config.toml
norm_place = "pre"
qk_norm = false
attn_scale = 0.0884
bias = "qkv"
init_std_qkv = 0.0144
init_std_up = 0.0144
beta1 = 0.95
beta2 = 0.95
weight_decay = 0.07
grad_clip = 0.5
decay_shape = "linear"
train_tokens = 933000000
steps = 3560
Each number is 128 + 32 x the weight over its row's rms, rounded and kept within 0 to 255. Layers, rows and columns count from 0. Numbers have three digits each. The size before them is the row's rms in percent of the matrix's.

# layer 4 MLP down (transposed), 1536x384, rms 0.173, rows 861-967, columns 0-63
102:147128096090139132089106092196114094098103132133163098166117105166126121153160049146147162101083122200099166078119151078150117077116143063167104098090101084140156080088138192112117114120058105
103:073118100126086048134098143118059153116119081136074128076141106095107132141106122099088111170174134087108090081141139138142146154118097086076117130134096141161183157130069149083108109098087079
099:138047096092129176138118112124120103123108137095137168203103164139210176156177083164121137168189166118183081167074156152079138138104187075114157179101130104116065139188118107127162152085146082
091:127122140122150088153053089163049087136083086162129199179137107106097185132162160166112125162131137103079129107148139102133114108109039126166113102170155106150129087088120105126117142089123156
101:133102128104071119098108117158123109146121066116166103127146133132184145101101134106080156167127199131113137131136155180103116135167037145143130126104185151113092084116091134144067137082076151
098:093106195157100087158101086137055091194156158127136126120164107112177151167083151144111118134097163176145122151122126200150109138166129123133153161096130095130157098099119110071107129159108163
101:103018140103169123149175134128000156125121170118111034107122128124121154112140129115120130133159159156108096114069144080143023141068111061116149110136184170106122135129116124153157107085136142
080:120126128133147122096140085125047076104125123121162179113107109099080128053148087096168073133103137141172127158164156102163182114187133095086092147105148189175137141104137115103123142139083106
116:173129179102156169193126151138109040071135148104143150155163132209138099132138151084151134095132167089182147120169110115073120087128145102071120121144108090160109175128134136115143150116119150
098:134155096160112131125061152111080101210141131129111106156129117155081160169140131087132120173123138128147137169107127110052125175207123098165156104091124111106170172162182116091156113123170088
093:117104159198114153165119162135088138098180116111172126101121104050130159081155128086083130151134125186165096165075084128076091077131160106121182129140176161129122050131133125133111115101130107
096:126090119186128109090126144159127080212056126104046106110133107126121099160102094153152110135142146110181129139101042186147108090116117116132128134125082113106139116131112182115158155098146159
103:131168166138143152109201139154163153133140138074137103112091113144120101187128163169105161120134111131117183106129174083151104063105102073183143121161080117192141067180112076138118130125094121
088:157114127107089115097071159136120123175157086112078121103117071108141149104178115069155098121189155129092109130095099114120107174088131161120135121147086135108107097119126119081114192087142120
105:116165076181146132101109122109009079120151162138126144104099146134158061142124125196133177137084193135133157143199114133167060120182115132118089150162132180144138123126150145149153122079116202
082:173112126125130148133115168088191158124151172107150117114146182104174181138099129158116107109133112074132168125086120133142124125132147103108131096128088147139125076166132158135133110111107156
107:080119184171141092078161115134104120208126138084134141176134167140131068177111179132155142155148086155137120150178115141086130128125130114157149167191108136116154153166117140200152115151167111
106:085194126041141098127164117177077183080130075109125141066124117136073070121171123150155124153140106119125109121140177172087144111134110091095086130150161081165099093120156102159136137134124122
091:079142128149159115155084099112160136137130132133075120191168157123141132138130084157115077101038123096154151158121122129128107151121105124109113131141043072136110147159142117147158082123141120
082:140123110090130148104146103156082162141104134130083150164119118119116153145098125114107112123040104088091138146122115163108129127116076101156180093123150118188146103113113094146155134104106115
122:127133082102114142102105140140073125108093060096130118138081182102173165146172133127174062117122102130076075183115126115121140133167158136128128152211119127054155136139077122143131112154141175
082:130077135156153139110109119122208121089147136151137135166138130124120163118109161142108111107055125121097108138081110122088138134093133139167129104156124109137099125135140104106181120106094122
096:051141179101124100090136169139079078113123127117104108155095122107139149107082141193160138115171162159161191134152140125097151087120133135137144146130122151118099123069154146137104182108134119
104:086153144069097134144180111108083139125110145102151138055107077108084147095113147190090167178163137105201141190153124133086124149122115135146170095136137120165138116072147141096113165149130124
094:106101148099166085053102103113165139096176101105094188095155129138144202153103145097107041135112116133144082114094152148098201130169074116142116115140203150163098099139101094115124112118148133
100:118153155060130096129084115103048091128102120145138184086120100149102133119092128129092128092126153140111117093079119151145140118113144122107105175133144165127105076147095089093107111049146154
119:113143120130092158097123130202011142137132101184087124138119117137144102131146122124127161106117117110158092063131148084126184100139167151089110126159083128112124134184172136164131147109108070
101:187151155123114150196113156198148161113140174089129165113078137126159132186087099092135140153141139113144148156052145131141176122176075110130114090143128153158114073127063080096177140131105105
082:109115133134143149100133153139165154113152138131102143098114113088104157131150166117097102103094134107086173138084126155101118115122127104143134151121091116122129124151150122145164088103131111
075:072103138088094047135117123142063064105110089150114171154072161062100120130099097107099162203073166089143134133156115094130114162109077132100093108122068217140149137115164105151087092071123147
101:144113131190162137167157096180099127154101065077179115119143149102172156148135128176147123143125124139147135135128149136178130068135157113131155151182147147114213129115124068094072129092195152
086:117139143080131181156146162153071176081114216104121102056116143124132119119152102118105138107094150098140142090168166066172176094097094064096169105125172139123188092139100116136168059110113101
112:114122066123120087144105062143092214155092113085123112088087132102112148154114148126118132139147101142142086092155145103125117155135092102121095136113107118175139123159092113095142163089135174
107:153128202101122089137068128115074126115108141138156185108060098125114151115124127134114099155088102112107074129051094112083178144136121115153067110106179112116110145129132096117108131123121110
109:097130104130126109148162143176162111090142144092107160088183170071099139088102105049074144144123126102115102082095113106107124116143122094138079139114210153146144141090030117123128163111116132
106:046149103156158150076088116110142149171113086132188110143129155124084112133077147113088141094210168114092098130094091070159094085102095171147164106141130120086154137070167116130135110129097081
106:152138147118150129081126161133000125114121137132082129110148137122116183200125163148148111137045103146150110112129169130124131149095145117149097110080134083135142157106084146112166135095082158
113:155150140132135136077087102068019062133108111148146128146130137087164066178133192094114132119111169119078071165117109135110153138077147150115100137120146086121065128098138132120202136138135134
102:105132068069137105132136078117106113114149146099150133161163109170184138105171160138145122116068128108121055128075122145140096137083101087097171077144057178172070214140108127102134157119101140
095:138051131145161133098110090144070101109132158102121151094146151126146098132076185070115149156144116086131078083054115070173138114171155111112103147163114109137126143155112154143122143107071151
110:123075102185201160116085100110082124122123129069059127097108103078199121088127151122096162132150145108124191077146113168176116135091164148121087111153133084169168115166110115137162146097107110
112:083067136144144093086084147150187132102094127186145111130067095150132052138058013134124147137138136083097182127175146146123110087153156117158079158118144164096132126094109153068142120130162121
127:126120118111136099094109114131130154126080180140156166084095116144173127124168111138130148158101176076131100127131163129159116090163152079121142116154143125145072139117123117135096154125171147
109:103127088152099109150147088152090134132144158129129047098111126114092159124156102166080158149078169093138083075127068139152129131160122129149101077111096128133117156110148112123128142054173176
164:123098147119158129118149121200055153122117134156111130079184160193107147132104126099130111112090152139164109093182246089168109076164127079169190149163179122165095146120129130160125079116049103
109:091067142133086099088102081161109107144161152161094180145075153104105158118059139167155040131148133171086097091171128143105099075132060120176117169190168101163137062107105102107143102073071198
093:109146157134143105128094132109120147170164117125135157156148147070122147158134149153142127132189125144104129154104125151147147076178153105116116160124170113141078125167115126073069145112126066
099:127159185190085125128090161126059103119124182110128133117143124115101086119083166087120163050096134103126119142130136108163137128139206179130074139111150142095155120100132113127128111088107176
118:199141118134180150127142153169104130136134131102101173120125164118139156105102129112075169097065176097110086127132141112165141079108129107187056077122123116139126145148108116101167095093133115
128:154126144149129150090155146124074090166085134144152128133116121118115138090138137110131156136166153116097155113195183106108168127130085104196127108144149179142156169137192103125142129176073102
123:147120094146163128140148152177043103092033064154136119152172150123148160092149132107131111114200118093138133137114124211038103155140096142130124128113139159141084088115136114086140179177117118
100:129106147147071132090099077087080122136109132158124082096084081205126132190110173107082177124123145137150127127103094118154158151098080179155156130093111151117096104148142134129167147126117083
107:071086114151131148123153152159127071068094155072127156119168136070126172127125114162177071094161190046069151146105166109118075126134149111107189112128115147142106122110106149141096135147124123
100:126177164106098178105155149166069067073187069110031110149126153141092117125103159070158121091142177134143097124088130088133112063135154065096117176146103169095069137129117132106121147125128113
116:100105150150123078116141110124088106142099128190148116162146092157190108148136152106150050083133180125169124147124099116138133086132173112128174165112123088076126108067151138154145089161095159
110:137129124112113118129133172163025091144111196182187122108099134144094136129140137129068154109112167101117127142118132120139117081093138157150133067103146094108159124115136116118081167090053124
098:111113118169166147159120096128106147144192122176109138185082106104090142066135105165145098160114133144139082041130153099129142141147101094136066129126198126154167130123098141110104144081077159
091:134080065111087100145098146115127119089156117175096150146170081117080112182124147094174077120120142142213133144097104093120131127168096113134067147166096118088095126083159163115123129093100171
121:114128095151148109191108140148117121109112174097156143157113158160151139135103118102143120146126060170153120120116113209091117153154142108086116114183081079103142194070099077109136082095145169
112:092135172180117146131129156180156057131092112159085157106158061096137095131080132079199115112110125132184037098210114181135140020122125159183107116098116112176132143117121179146149161137134141
117:123216123153110152180136089131075109107116071164072157143129131174135087147096136201169217121069147106170120150126149120092170081158175131173164139123096137060104125126154152112202097147149194
110:163089144096143130155147099113068116075129152084137152143113136121140156142142130143119112070172137175126103090143146139106164140118164175118131076149097144091132128138093145113043108187120130
112:037076146133120136125121096186078111130163086109098095110150168097178162134086127147150140138136106106133077151124076141087146094107162171143151140118180153134132138124167154176158130104118032
076:138176106137116147124074104066058095128150138164122105066174117141134143091109155140138108188102142143180135175157154092134148169122140148186151158109146129142135156104133105116149120107196080
079:085130163085127107161117131153049096188026162066068146072146123138133157078172167083091152182153123164120090127134162210106180145147123144124131119117120194119191082207144117104121088102182117
105:133164168160149149139105123130147127158139103088089115131067048141132170145185147114165164153105130121189163162142081110113116118162106157145148170164099049136126096119150139134220106111104149
125:125166146142119074183077196076057131153109155121120120116136166144146147097077153101075117096130134097148121150130155131112071077145097146122082151122107143096081139140066076097136101128083121
080:126120184109143153131146174125232107118124150117096070157066122124115185155108138140112112073126158087069131086108087143126119125124110164164126136110113128080138150136157116137114076060076147
113:118104177156090137119125179094120079107099087107062119149131077127135149115114127112172084121106067127125153122136082122164088082155142079133136125175136126159099218134118145138123156091136166
099:122114123088094174158179122143098069178113119093115134098111131143095080136121175143198075051108089118148166151117177086128172081085109140067127131136105126063104165175106160158114092158134099
121:082111152105104108088117152173081164135102084127134174107095094146148112126075106123145110146134120100145141160141108116081084147129116118121076101119108172142152132112178133092099138120136152
092:154150148175157116067123090105139135159094167142107163159117158130081139084075118086156143138146096169107136133138161116182130182113086130166112097133184147165107154184109145127140132131115095
105:151205075115140121167093144099109162083089093167168117126146124154102082167062174129100174123171137124177103121101117109121078110105064143112144142153065171127109069160166135166184123069109075
089:095180127121147135151119106156172149149153148158156160148134156148135146114183096138143148124118125093090138129135167184143139130150157144132144107150069141103104071093100147102103084132130175
093:111151115100103150115133090173130120116164152184152173127083141047154091117087124164123078102134067200127109099141168105132063137193078127138097064121117137088120146158106152131132114144160107
097:144133137156119146051138102095125141098102119145162130080165130130133114118085150118122131166158143152111164171158181097153180105064178108142108133068112136216176074139160099156122136109070165
079:108104211130170125110133122074029061169130115160083157138167083139123113111145149150148163144132143084117143120157187147167112170107120127176119156141146155142139140104112150126153124130101133
117:123151153114108136144113137156087102160119104080152164123169128187120131125123138195167142157143157120129119090114200159145077094141086099155084177118158140112187147159112110114170104076143146
098:145136181111141096095126115189127056119116125140131118138138131137103100189055111095113083125173148113058134122119127137148116100111149081120114054185159182135065142079108098116151113106108133
095:187150125082023132138175117077074135096118140119145088110167108156115169199152170114092089127133163122153164103145117068165116087167090090114115130139141135125110107139117142182118145140145181
111:108167184119132145107126094152018085114150109148123181173185101153084130179142145149120144050146104126056069126102194069130160179187096150092137103084148184060162069186135152132178086131135108
090:107186126039102091164161156143113151120171201112126137195096096135133174167071139145168113159104099065108085166146157066161105167111158105103151126124092125111166084088118143143117092107137146
101:096059073173079128110144091171087110111083150122107137126096161108193071106145144107119167100085079159189075154189094140138150129093132133072090051110084135161155149104117128130194110127171159
106:157129116085110122118136093134071157132132206098106139185155128099173126108118176173147118132142146080056154097171117199104117138115112134186083132145143062122073135114126096159116119083148140
099:094143116100145109130128117169118120100086105158152135140115148119163113083116126117131103025146203143214184164170154181089085113138184105205200131085101125089199133116095116163135098084091148
079:132141161129096080122115116124060131117134239097085140142152079141070116115126106150153132147176111168153148131068147085099118127152149081129132116138109210154148139148152175095147142107191091
107:149133137157113147131164100086070117157099093197150112134107099109136097170165133159097146159103129090130181152153124100140099134094068107147117216158116111146162119088103098117139141130101114
119:102123193092146109137082109101108118079180145126148198143096087085128146114069155134151089097132105100089072106124163157104073071067168080101141152168090123093080132149116118072124133106149158
102:066099094140132099179140136125017092124113153102122119100163090102116119135144162134081133161129138181149072160116117121126101151153122140107085092096131127088116101105175113075117141109140099
088:075155123127089133198083065092110156129089114112185097142084177112100083192097126078107111069239112091093065193082119110133145137135095138109105144178156119120176069109111094112149071125118147
081:120104100141141171099184105151175160177114136110102157140141084119107159137154139158115092094123147167138154124123116142157126112091108073170153141170147151166121165132102097125174120100089126
116:127217112103072050104165101124188074131143111118173124151176119065161100168109088116127129122109074080137120119111127139131154108161169158094121119103123142147165144204150146119116180114075153
101:126090152125175130135157083075092111146102090090147091121078097125112136098093155153102075170125109141116132182112107146120094123076093104163177180135192128151136190135143105140172063093121120
092:108108037114162113102117134144072118130110157135153138099167123118162140128046148092061141120104163121117140130067161144079170104092066123097129085093116109189121110160087130094141108175131127
106:110130157104110124138101156168044100133101057142139098083086102151196114067066118099124187112137118174062137081059134084131097083129132142133184108157123106120170097189140150158152087116128132
103:120128115123115139111105116202096132130181089118144183149109161122136127170146125154099145140159148129144095120092125088146099149099124142129148092082168124142136136071120058081142119108218142
098:175079153158141109120169106143043092086100073088154108155158090141151175136144191139081101167136150187162112092166134140123191093147129153081195193161111098123087190177102128157106093123134123
107:102104083159134121182117124115152139120097142130107100140125128115111129152148155130177096111120097156119125108148074129110139160154121170158217112138135130111167108107168125107151140157184114
110:146103160112110097090150122175128154091120094068098112156154135136092169092103072126095084153134152159139132156173171164181146175095059121162163148139154133177184101113173134052109148145097082
092:135179168085043134093105083140066101171122163157132132146166139158133145103084165082137153109187116144148144137144138136120158150118103168111108128136139122110194107154133127143124069122090052
101:089110181128148176124034131133123123112139121136179170154156061077182153194128146166129067122157173117180126131162120061151160098135092196087137152133171179094099139145133109129197180104199166
083:158147130060139167126120134182171106127076127141153120146159149074142129135141077109103180151104152152126102082074105137067109096119104141094050160066146120096144082149151121120136055203134131
082:097147135122111124120168175131074055104158168153122105139164138159144153133118117152095142171142141123144096163182146157148146179123141098081144179073111151170141058085096157180086103141164093
093:164160141160108145120107135157056081107077106120124116197107134129092136101117081160151128113144106086141096158153158097160164132140097048093074123091125111156191159120167095172170098127051100
089:154164113161201057078098111081066074081058128128119158154146156135098104161149100209147126118107122129180089135115095121095090141129096107102099151123118195188138130142173129133140083153094113
099:081097136154102098151131130135082116129078132134113072140078119115123156107138082076104070103108090099170138115098166134174100218177092124121118126070069122089175135174126131129129130105076135
112:076113141095129126075092150080073089125140186141113148106143122107171067153122126150145132082164124091162113095154147225138135107127087131116112173090106103095144131097169125112117167147140116
# layer 4 MLP up, 1536x384, rms 0.176, rows 862-968, columns 0-63
108:109101163132133152118180093071199103183145108068116113138151171128187104115143184097124128104200174096214147182107161114090132138155123082156126197145147116130147107127176140138117102162056149
100:178133103151025105097106107173155138151128115190132162094178108163082125098210194068155100164094159113090115103146100177109100149098142120144137110148175152115097152130089113110190154111136156
081:112129137096135138100125140089196111182139133175121131137151094134127132178135146099197171092115106194146140185113158151135135074197117114181144140116089082144097123152135169145079117195101084
099:141171080132174142112171151125133149102051133151141135154115160167127114133105088182167112145159098138059111133174108112170054084072141105150130124084142091218118131121148138122090110127168130
103:164199077117135124111164119150142129153108070149164138121213152130105121118131109149150145140107101153125127135151088173185053130116118093125136111167079135154189148129136134166144152092096128
097:104160152078154134135129115137199164148164141124115123199118113084150164086116178170104122207181155169116118107164132148153107116129106154121119100082118100140101172076127118145180160143097115
075:097081176111110122125140121177105196166090147110101088133159106115129180160161180171137138103203169147117143113121090147079127102095141120074153066133106114178127150131150133128192161072110111
108:128127100092182088115182123119159136075125067173091135099105117130121031109098117111129112093089098183151181176143146147127101159120093132121113117139118105105128175145074126189149156135167097
100:038137107096104169126132131134138149161120108116108175141150121124092123097115085104139151116110144137093112106134146170071124066155144100125192126115169095097087064104126136201114126138110122
099:135169196114094135143073112083192107150075144121109080115133202177152089065116124114095119141129151113078120141099124093137079117080167152130113112168132142139140150107153139164117118109026082
096:197171154160144154130093099128104083070161052080157086148105115090072128162141122134155120117066105159163160096116141109065141179148230120101161127123116119071090189127119099134087091140099125
090:128133120083114135111047118089106143145103075122144140136098228152163100125140083166160186130140149105135128113111133127124154164114198149102131171186150069085096104134118108163132169093136113
079:174141105134171150149147082149148100145118081159105128145143114155178135155134143101134121125095132148170137132150176121021129116103106159051043082092144113061108079103118098078118125127154108
105:122167059093147127145140142074136090132092130128136114103126135112093215092123103134114114110123166155115115126117110053114145214123112173075160176142085078096138151139125214160061136153103130
103:102129066168139170097147117145089100127145154134120147120093137143087153166116135175064107168080205207172104175165128158106113130121111109126107129182084180137094118111135108120127148114128103
112:145117185142103150164107167117154125129109169109085111128106215121116126116060163076135145160089120103135116085154152089098127134071102151118089116102084171130087086138142074154117088115128076
104:102128138130137109116077123106181113117187057099132134154131095134161095123145115156104109186128172071109167114119097087113085146067126205128194130100144152047130163104101110181142118096115092
096:167123128172072156142097136083174093145167113165126122111120151159143121114166175146053116108152086120150120130117138124177145121146129097161092135083149117148116187123102154096072169150181129
105:145151101120191083110103124068167158146150132101147129159131059146105105140164100144137103121146145115074121245123119115154146117146081115117101135134182112138127153117150077116117158114153120
112:176073116129111161101213171161182103133136124156115174120091153104116142142153164120126122173195117144073078148116142110128143117134141132203107172132089112138151152110158105150168111103101162
096:133141088141128100041155123040194148123125150150130171065153190129089123144067110123064155095191126173107163153108153162083150104085143066112136181140136156154053151116168129064112131131164138
086:172155129145119129037073193102153137135116093133140109166077112050101135099111163113094112104100145098106111181136115117079083106105080156112136134090154062133065160112124146132102115164091156
097:158123119174151129108145138059166121083119135136154122093075167154144084148106129146135113143083120143172118138143130077098107107138150109117151145211167075075070091134158124155176094135170068
099:143136109131153177174125159116111056153163127163162044197126099124066134053196169129102134170085180118153019154172093112137148146105122122086108106137081053147154137107099109149090109159147143
100:120169084112108093124126122121194147100138078085188149137106119147066157167181116104051095115132091084072099096123096140124120098133188183139117125119144144178119131124112161092103127163141118
113:159138080127116172119076109126173132080089086170144107195126104151138143121127231160151129161104090180137157087129093127112178177148124190136136072127119153127109099150154124084137111127102093
102:108116133105108112111185104143099106141137079118109125109126152125090133085211214143124140130139136145117066122074167059097094141138136098011082112179157144117091160158112087120157108066115101
106:173110141167120096077128121092173126142047123123109080134139167190134131158104098087189112116119126147090128131092138148139187122075109166184159143199111110129129146162093052146116171121115152
072:217112136075135116165151129187086140111099071115129130055080164149149092093121127117043109109151129141112120168112139176162152078176134103119089157132123115129151169109122145086086135107171052
101:124118128186150167103108126129114164136072140098115152149103066119138134012135162154105098092202140104088104183161090171119124157105131130077106145132147083144105098142158081123141106102131153
085:094170108195123097123091127114209118144106093124103193120165118134138114097098137163099139142149127117066107075135123168159113132096119151118063111119119090128153116081123149138110168122154156
104:163119108162137124115102066136114139064076151120061156132132124119123093116154108105131149139167129066152228136148151115104097115122126152098160117088203069126110088141140115129097172088102139
096:060086121144100177131132187088100114104135141102118130112086125132123134136095172087121123130128174164098168053107109117083165081086126107150112132096121072077127093135171138117160137119068111
106:154130114175104132095126134103178126148148082092182113140092144121110185167158164093147130120153139154116124112077186093113153149053110152107110137145175121048105073122125141144176153167157113
102:099116151179071066176139149136148174157159108155148153146102101121066102123161119126110084136097121140144115128139137150054145116078072130079087113082109161086106159153115150204114107115136081
103:119124182149118158133150160126137171079119129114155082153173134107113138109154089146106167118088167172149095147084040180078133170181103201120102144108104110157164096086131122086107108186133164
113:161133167152121167111114134155106128170106117149149116143108111136055103021144084163128114140150119166093117145093088154133140060103098113150157076133101112186118134084119107151098109163108111
106:159089058098097161147110124156135104128090090149128110146119116130074096127102139149123169126085126149093204144089155149104132121134113102132112050114175101160145079111060163109124130159167156
098:090111108141092166169117172190158160109194082087161171118141083180124151058119110129149099145123109133128128085137153079107153082128130148127126155153146094146132090139113106121122124134072096
104:132175140109133144105121155167136112122140069109122105103113133077088131105138088087178116104152171167080112098123127160070103162126170078103133146082117150199076130092072109063108109085132223
116:103125140143097107192075145110223146137160156062108164105131156135113080131189131170139113152104135106080073148156138120128135050194075114121164131147101180117073144120120109088107142163150143
126:128175104143171189070121133124161111128081150082109156138121086180107139077132140161098141152123099178151099104065087214122129145134150136148090100118167110114141106128137071161128163118153134
103:123138054160161083149146137124115153130130146106098122095149104071154133117139125153091153178039131094099156113184193157119189126105083136162112162142136124127198096150178057088124157175136114
147:150084125074133154129143142226175161135180137142110168109102165172104145101139115089127163109127109141201110082155198059166179133210153096104123147140168127146112096041128154109112149112081122
102:150139130085066113176141109118151141148197113142113167151097151108093169162113133065131145165152117189118166129126149134147165139144091063145099132149136063080133084135115120033083090119049137
095:133155126139124082086145092087191175118183140045057135100079171104125172118130115148187121076170097145124148128155152091097165122142167120124191168138173127130143160103129148091129163146125130
104:124170136142156107111127146116149142141127117152080118152150171122121157143094089093158172134158197139141119147102171123176093151129104147110092172085116159123086122084211124093161170154083102
100:115126109138126212111116135099133061153151099146141100099156164095108153092093132065139150122098153155170159164078074066057149165128088132141161152128127144081068152158195098139098110177131172
126:169092109126169155160159112162122100143145082195164130116159177137121166087139061122137169124153118082110167156157220121119142113149156080084114144099113130105091134118084148129105159145164122
118:125123119130127197122124211143188174139112050150091130136124096117145183138152126078163132130149078114126177198168097126109043152146066132142150156100167148117140116160138136117093166163139144
100:171099115100133198089115143184140161144155152132143182148142107149113118125158102182087082082125112112146063152168118170065115120142163114193177108238167168158138097159154119143098190160166089
104:099149098143141113078151132115093137103141184182143112176144131140085114094172087169186110116170147110168092117164137148118121128129101121129118165169133171112125116092159131156091138166173161
092:061149105082070078101110104077143209142093108163163094155062144103161156126129173081133124225186187154089034101106124122151115148143130163110149072085108067166100092117074148157129151138118105
117:142186081159132081092116176143160167116129102156142138076138103106052157169106081141169162120111141139095145146099123105147110175186161165129143112139086224173117177126153155140115101173115144
109:161102147159127124102124127151100138128165137117150114108144149148135068154136097141138159137086052104102163141128170113044113083155184148085132090187114132126123213158160122108104135134126150
096:170143106192136102136135147061106144187191112104127125054165137150182112187169149109160150163143178134123130156152149142034070118042113113114133180111157121100091116092149112163132086125097154
089:132172136111124078126156036128165158081150102138103177150176107121109155125139066170083093107082133089095104124104134158124130146162122067128089105103119114127066083106117154108076126155150126
121:128082148141162163086137100135206104135133098149209181143129158124083081119148109150150161123106132120160120136138148146137132146152116145033093098094097199070133090064127078110121080142120138
103:168126132114090157136157168203184158132129115130121142100157158164163102142118134134157109131106066145126140144108177146132130151085135074114115148135168104161138136081152138148093191088128160
112:104226062113137178122114082126125116120134182141139085098182145123130136148105091107150173108088156083135179153124139143142136137105149114156157103177097154066095184168174137125088135098118103
116:143095116144186096158175134082154164119112111107115082118124126115104037153069120186055061164161003094122164151124141188117103175102143144125199120099172065127158091084155107181160180136139097
107:081091126148128135182121114102119111182176130180126106051102143125144087127083058139040112123110122132148193128159069133081109126086208113070126121127188122137149158126133151116080104145126149
075:118100097078114140136152129137156103098149085139084154085104111134143119076123129120102150088142135142099142101106113133123140133101121121127079144093173155109094129134091125102100132122086159
072:123101115148143131137106093150113164094170083182141094220156112145077102132109099147152175144125153143148132056077074111110099091143142126149158187109151089145086116086064143140137181126133098
106:127146130152111136129062099117069099146088114163161158127171083108163122166148100119182085099175155127145149147096126136104101117154185206108121114131191104112154102114116116102109117123060149
116:134114109163098137147120136073185156149082078131153185109096135119105197098122102069114062143105077108133080164162135141154101143151097086115141080114124173066102124141130123155139119110117113
086:096178144126119172159104144127127100043131162137089113170164090134124090131136157145151032137145149123103151066142115154112085110090204124151135124090074163147138131107097099126191134129114145
112:182145131066116150125097136167118068142123140134115138163142121067118101146151077191116169097122125104069145117076085107069124105164058149109121102183101128152106145118151068166115173094122147
099:103136113121112135121124104137133165116114160118138116135140147154127182134171104153089149123178064082099124111203114163137147129142160136036086126146150073123107129161128177095042142162115191
111:131103112172196062118083119118167130102110165160109197077145121142106113133171155072168083127107165104111093169149161067116095135107136118136121180095175149120064120041188142121156119163144067
089:127101102061143131163082135180102143087209129139184115126156088128142146166118163179067127112155145138153135132133089156130145073188169089122095174113113107112172123053118114155197098143153162
114:123127182132157070160106147129173122117146141118139083163186090143136177100090122073133136163140089145150072165178163099119150176146131126161112102130137114120131095076141096147153132199094089
100:069124129134107150079104103176174161117147159114109092085171135100138162133061121114072167163102090142181118148119039164080089196094130163119184176124121150117160120151133124147144149099106144
098:146137134137085172144166147151102066143150108129127097082137125119132037117165171119159157104130122107091116103105131156113150115137128155086117142124124028124076101108158157112125158100130199
094:143120099113077186164177036079131117162146131180150168087098116123070134110099204125192104122159121109143176120194121165107102121140117097087137127126159134088126094129153120148153187154171085
077:122188109136083165136072154163165144186087134146196212111128188137140190133151199146156137105124119137089169139083105166143163149101089116180152157144154124132146075162092141129077090133138159
113:115154097091134142176075118145160174151146154141098132155021119171115169141124144110094124134201121089128133092050067145111147125186169158160164151138125152166137107140086147193129177102060124
102:146152110111144065069126112106149104106103141140073135125074151117115051203168152134104225173118118087152125142128116112147084122163110156083098171154160170137089191087113128147141128124125110
101:239148121186135135106082052119152143124137129140181168141109074063148087162171140120161082080081174141103116152088155142167123165118084151099085079079170135088149152149152155123065153158162152
106:107118183136197101136078088112114122126116143141086120175107134189065153135151101153113135157123133107157092146082131115102103139091104178160126142098081160127080094147149111101100124107141139
084:127114126144125099167118142071109159105142074131121146067083093120091147079125114113064045111085148128128149123129050162131113131124112113137112139132134117092116111136165112124150149108108128
103:124142119059120188142113093128106119230149141163140170162154154126133097076163108139117150126109154107147130160147119104157146131115094132067117095163157110153169111098189115158132128117187124
107:152166112073112130133076036147161132136162146108137160126119159114119131124121201135149126188124152165064157117112155163165123218113096170157099112153135096127110178121113103141171152146117165
102:108108137135140123090102149165153079181091136111119163117115201159137170183062125149122104150135120109119148124140144136143136073185054102130115150118181076118130108144170174119108177145128130
072:130132130149131127163110153202170168135179129124181156085140131140123055111143143170099108097131108105119075153129128101090057158101071141124067133144125134059177149208132117194099090169106163
110:145106154163096097064094178115165162115158132140139132105173173109155110113118208100111087094103071106083083132112155112129107110131106108140159157129143145112165153115151083086129140093150175
110:151069099102141114135134137109141101147187143156136144071156122107051147123126098125153128084191116073131226069162128110188160102129087158143087129166123193135118135175113086096153131115072084
097:160123090129115101121103104134132125133113133119111062156102084132131077187110110109096116154099153096146153072114051099095118105100127106100129095067162111105143124183167117103108131181113142
089:149113117105129100129037102146112112115129124140137117115124125122141175145133106095187175095061114169152122124103096192124139081154123145160177081097133142120163118084179107090109145118119064
104:196139174185123090144114150109091107093108142167124151176090187153157130198136054159126184105176076093089120182150123176139137164181138098128106158140105127126123130140185138111127168184108091
112:137130139126124063131074158118097133116091164170203133075129103130123123120132145127161133077135153118098132103135143125096204149106136116098113106124143096121134121137147117113151144094147133
104:117167050122162123082107132103117132120107115122161098098137129160072171114085113136138192123135089130123157173149129139115109182082157139156113137103134098112121140158134138120138071159157121
098:133149129132089214102115125143196131134142141146121132147118162144177148125131127135137096093118102109115102080175113091121120073140086154109113075086136106103138094149126164109085161174125111
105:115162135146115049139128125074116125194242190166090082123164199139122165071098161158105128088115155118084101134157103145127091153105108155103113143101157047138130138097143178121100095117120119
100:116123086125091129127082125140102194107079142131115094099134210132148170066078111114121098103092125058071166156156106163140095145177134114133150067117092112076160127158139142144140126196157143
095:145140130179123121131099081134131094162136099112135100142095135135181100141188065102054124144099143128143165090036100208126195149110169123142106089095080130130143147114160157165133099133081185
107:167073062054097120113143158083133161065122121075070149154160135126092092132129095160182122082166070097103172132081131118170174168104079107095130072171164126086126146187140129105142093125134104
111:112158098117116145173096087134144118128111126101157109149210139131121126148162124129179084161192125142147153191179165128091126177064088145113111109135090136103040077165170120126115162141094095
099:126137154159078120071095131112188085124076122123093123160140112116217128094155123167186164121106084170118150164124144109085223147140140119128139145134057096147087120113107132177080107114161148
099:159134102218136110104142157140110138198195197111133145098097078133162099093118101126156173088173125144156072106120175111134148105155136122149105128163078140079135066186082136149122137150119102
079:182138101118088200109104167108132141113129152143206146117136170088116128132139135120154000153168107124148106135184106100205137061171154086104106162148121157097167126142124113060146141058144080
071:123144179115140150092156138135146142120104149167168150102136079109142121151122140118147076112151124145141172202093154144159066082158092194133131120187175139084118164159128156117108145138088118
084:170162100139085113148119083139181141166094134160060152172141223103150115093172126155112157143134103137099166114210092068205135129056169089063109119066159157088136112175113117110143166129123105
094:194196103072130148094108164133162144126200056161095127145143186129140156046111118163140149127121120127104044129186104141205163120141129115175120111131164162078082141105110076165105149128122131
104:128077087127126116157147106112127088169101121145130133152092087129074092106200129180122117146082078146132160119156136065137136134089083145175139175113115135121044121134164118160098147135137150
102:185132154124107153128131102149148164151144162143099131136083144096138138074189193151132159110140117096174206110111102165131118154111201179107118157059093170111117110138123161084143161091113103
116:103102131167115145182139090140147162148117131168125063210167118085130135089171161084140139126079090131157156205180119129118134127149131207139119108118112163128130091117138187191112133123113130